config.toml
num_hidden_layers = 8
num_attention_heads = 6
norm = "rmsnorm"
norm_place = "pre"
norm_eps = 1e-05
attn_scale = 0.125
init = "uniform"
init_std_qkv = 0.0279
learning_rate = 0.00447
beta1 = 0.95
schedule = "wsd"
decay_shape = "linear"
max_steps = 2760
Each number is 500 + 40 x the weight over its row's rms, rounded and kept within 0 to 999. Layers, rows and columns count from 0. Numbers have three digits each. The size before them is the row's rms in percent of the matrix's.

# layer 3 attention output (transposed), 384x384, rms 0.117, rows 13-23,77-87,141-151, columns 0-63
096:507556446509526507474406476514465484484416535514536538532443477456517509458494470529463435465521573507457452505594442552500505525481553555479526488500503524490509478540476483512534440531528503
094:511508509502482503577480457532488534479469399556502486507525437537512513464427520474502488454457595518480448560407437476517529493476462513512475482497498496577585512499534510468506464508497475
092:480524482524486525465499446474512490468541476447503555445522533485520554590454488546482512505558454529467510503472472467499496546517482469562491481411509602483593467505487530447478540572484438
098:531519459523506477506449546443480484565525564483518529529479462420533481546469462551543466452548453534499566562499498439580532489593462539460544595530490509497547483489524544517486433459443521
105:470516474470487519585523597510553472411521519456500368516511474502456450516486446557460556529474466506542489490471473435551493503491498488445474571499422467462458567496404558509549522474494552
097:472588528530520544528528493473492540562513497511522515533529493491501447464530527500488498483528442509490545539543541549541455491513467476517392498482513526556438424485535557557529506527439497
093:528535573493476428485528479517500516492496483455555519555540569463548446544535464439503482525486492437534464511448562467470475445438431440445558464492572473548422496509429515498513482459513473
102:487478539556506519531578450433496495514499512557512527534555456505492492474466434468531498508515501518516430499453494548497520524460492507560479523405453479526583563482442533546439405450512529
086:509483531457432469477517481495553524505492519491518500583566517544461498483553508431486511536493506484542444489512469519469562498520504555547519505512563486537491491463500495462516569461457469
093:405493505459471545539528489497519450501548497470486450494507483521472520419550524490496461449499488530557549524439424460484470489546498504459532503539474508527530505512452536426580475534548519
103:494406467488524569522471449505477550512487434516417508484549468493498523469540541519545438482524618505499452484493437465580466486446529472531497550486504521510518461489558522464475429553419513
099:495467530513507499487490483552487499435533506478450486460524493449503538437426513430433501477568568449540483467522438499493559520466542491514474465503439499457470488476430423549505475437491407
103:495530538568525489381510523417501574474490494532514533513474491487556523522541467483506520580524415457484548500472546455479480493497501515561485527518483467449539587561440443542480456492520528
096:513475492530477453573497481489426501491568491498432512490441478467549539498531498516547375486537526473511508536468461588571540518470535547478494465497502541495355523579514538474530504434524517
095:421543423463447536482579487547500522566549467526409473478500440563480519578540487491469471543522489527557460441486467499546464446441532455485465504495492469444408513555445492484485512487515454
102:510577528546528522564470534469457483506485448558481569450477525499555484532462488573501334477468516501456496511553456589516515522477512500554524461426492580531475467531494489424505574467545568
098:492473492477527525494514484496445519481497561479509479527523483446433458477503515465480455494546508439552502446524481519504491458553462496562504536502459429542487501496541556557565418550562570
097:649503527466537536493488479413502484520634529522505475489447501416467545505413594461560433513553516549483510513538505565457558486557488491512511466534500528580543515455516443474424468514427533
089:565438566496572502566440558571425482559472540488527495503479549466476526530514534511491490474513440469492538461444558515538526488547428489446490480569472448475539584513491516470470542480474487
097:495549505455514466504474457523442429459461576501525500562519503532497532521497491470458541538483458472441543435547537460495462482537482489499463479489467533533533463519421505528521498512579518
104:550487505562548512400517496505557449579545512490462450514495494495524445519516536436495590500577539512437533530505523536451499519504475459499498493526512536499533492509459488493425438489419485
095:466593517538462471462538498455516451510489489491464550546417481508449475474456461563543539480510496503459507529502540540468458541502450529560469566495468473493404471530464517515456464466479510
099:429525458523530502530538443549486460473455522494465507550505443511573433504643487479467481457531470514544509545449607530526426452455476454587527599425492525471503517517498539419485485500473484
097:483384445408446501572587461554506481521479494526429507485570438559489565484476541507573473569493563472519466506522479456448497488553524494561549523544510480572489511539429526502476516483484506
098:422482518468468543491566509486593504482450520492519438479553512496565492520454486519440565540483546433532526479506467437539436524413521541536475493472545447507556479496477522487531476480451443
094:533473542478491474473479445503504491485496493501421495473512462458527509515527533486538465586522504481416490467522540504522544421477498478569554455450487511477522535507499527434565547490514501
087:457473452562463500501455434485469492450464402489475550439488492470556514569483445506466514560519473512474466497495463510483477462478543546481458535473472485520525532528472506459460490418478467
093:527502455552490483498556535465527459481539520533474508520497508513472469570461514519476458558418491476492526440535462579522468472514521603532477424527478520470511570556490500509495583503585552
099:484450589493571469453502509464521473510471577455501505487501468471500530507514552490535552552490589463498392502424448409532517542511558506496474549509439490500510540524467478472549595507508478
096:540548521487450476469555557523483438496558508505534505456466524516542505622547496544491477378513498517401554546508471489513453490535465431498567464466490478455457504493473529459549468480511593
097:464469461491459515589508561545557474491510494553500501496586454384588505396523454579418463461514497442464437491465515474559538507463552538514544503543446457483591516496517539470501508496534499
098:551434413472513500593470541509479589474550517456626530447498467465554471427481508535439559477521543511498494487497469521497476509513459507485515514553516500469476500527484455529509500555505480
094:478444389491485477508477406472444442493510602498590499510491534468513498513501473430526472549486496522469539534534525430534523491605470503436449473562489500445480497445493480519447465410540479
# layer 3 attention value, 128x384, rms 0.122, rows 14-23, columns 0-63
095:464500596513521499499513493542456499366552478474523505451529534515442455523534488549501456499511499483499478505516545551471486431518521498529577504490542519485522507520458530469495550514433491
095:460521488501477450517577460500549458417398542522543473428480473489488440506510485467494449455517510493551491450458504530508528475514473522480511544464504490471496556506511506454434533536526449
095:455521475536497492493581502518442458516491519565461495498534569478453565516461493514449521469469479522521455491455541539486513479451460548506401467521551500495525505519446483486508471437441538
098:430505509487492483488512470442550473436583507535486511488460564576484525519512548465497493496508478505482455591507522489555511491526454456431488496525527472564484509521567524553467489509459473
099:510523562476446509475478504500531561482522439533471500510459598584525587461520501527473468550511502475516522573506494446438510523573482543537505537550542531471434490457472520518508598490514537
096:397489506496501475474445574473507527519526509509518481533457493488454472512534492512556469497550506494574566558466515482519550554496476470461478497438507565506533462534441407546465555539514438
099:440536542593453502491500540508578548503584484525433571521527527467465487463490420517500510494537448456509528557537532514454431455444499449559533532418500485475506513546505502413502456530508462
090:564542562524565444468446482439541534486454450485472557439500562521464540570414475551453512464483462464458465473482538511489446485524451485494522506436531456460489467512487537478428483509481532
098:510523456465471490485517523517506516496463552479448427526519510447473528509527508483546496412455540489469435517447521526495557525505445445540525474454484572520539461432481452494526511612404437
096:467457619537533490523421522494431533530509436545517505524537528465570529531501535508574480516439487504415401439498492465528532468496519445494459495508511524538558560554453559516469463494510507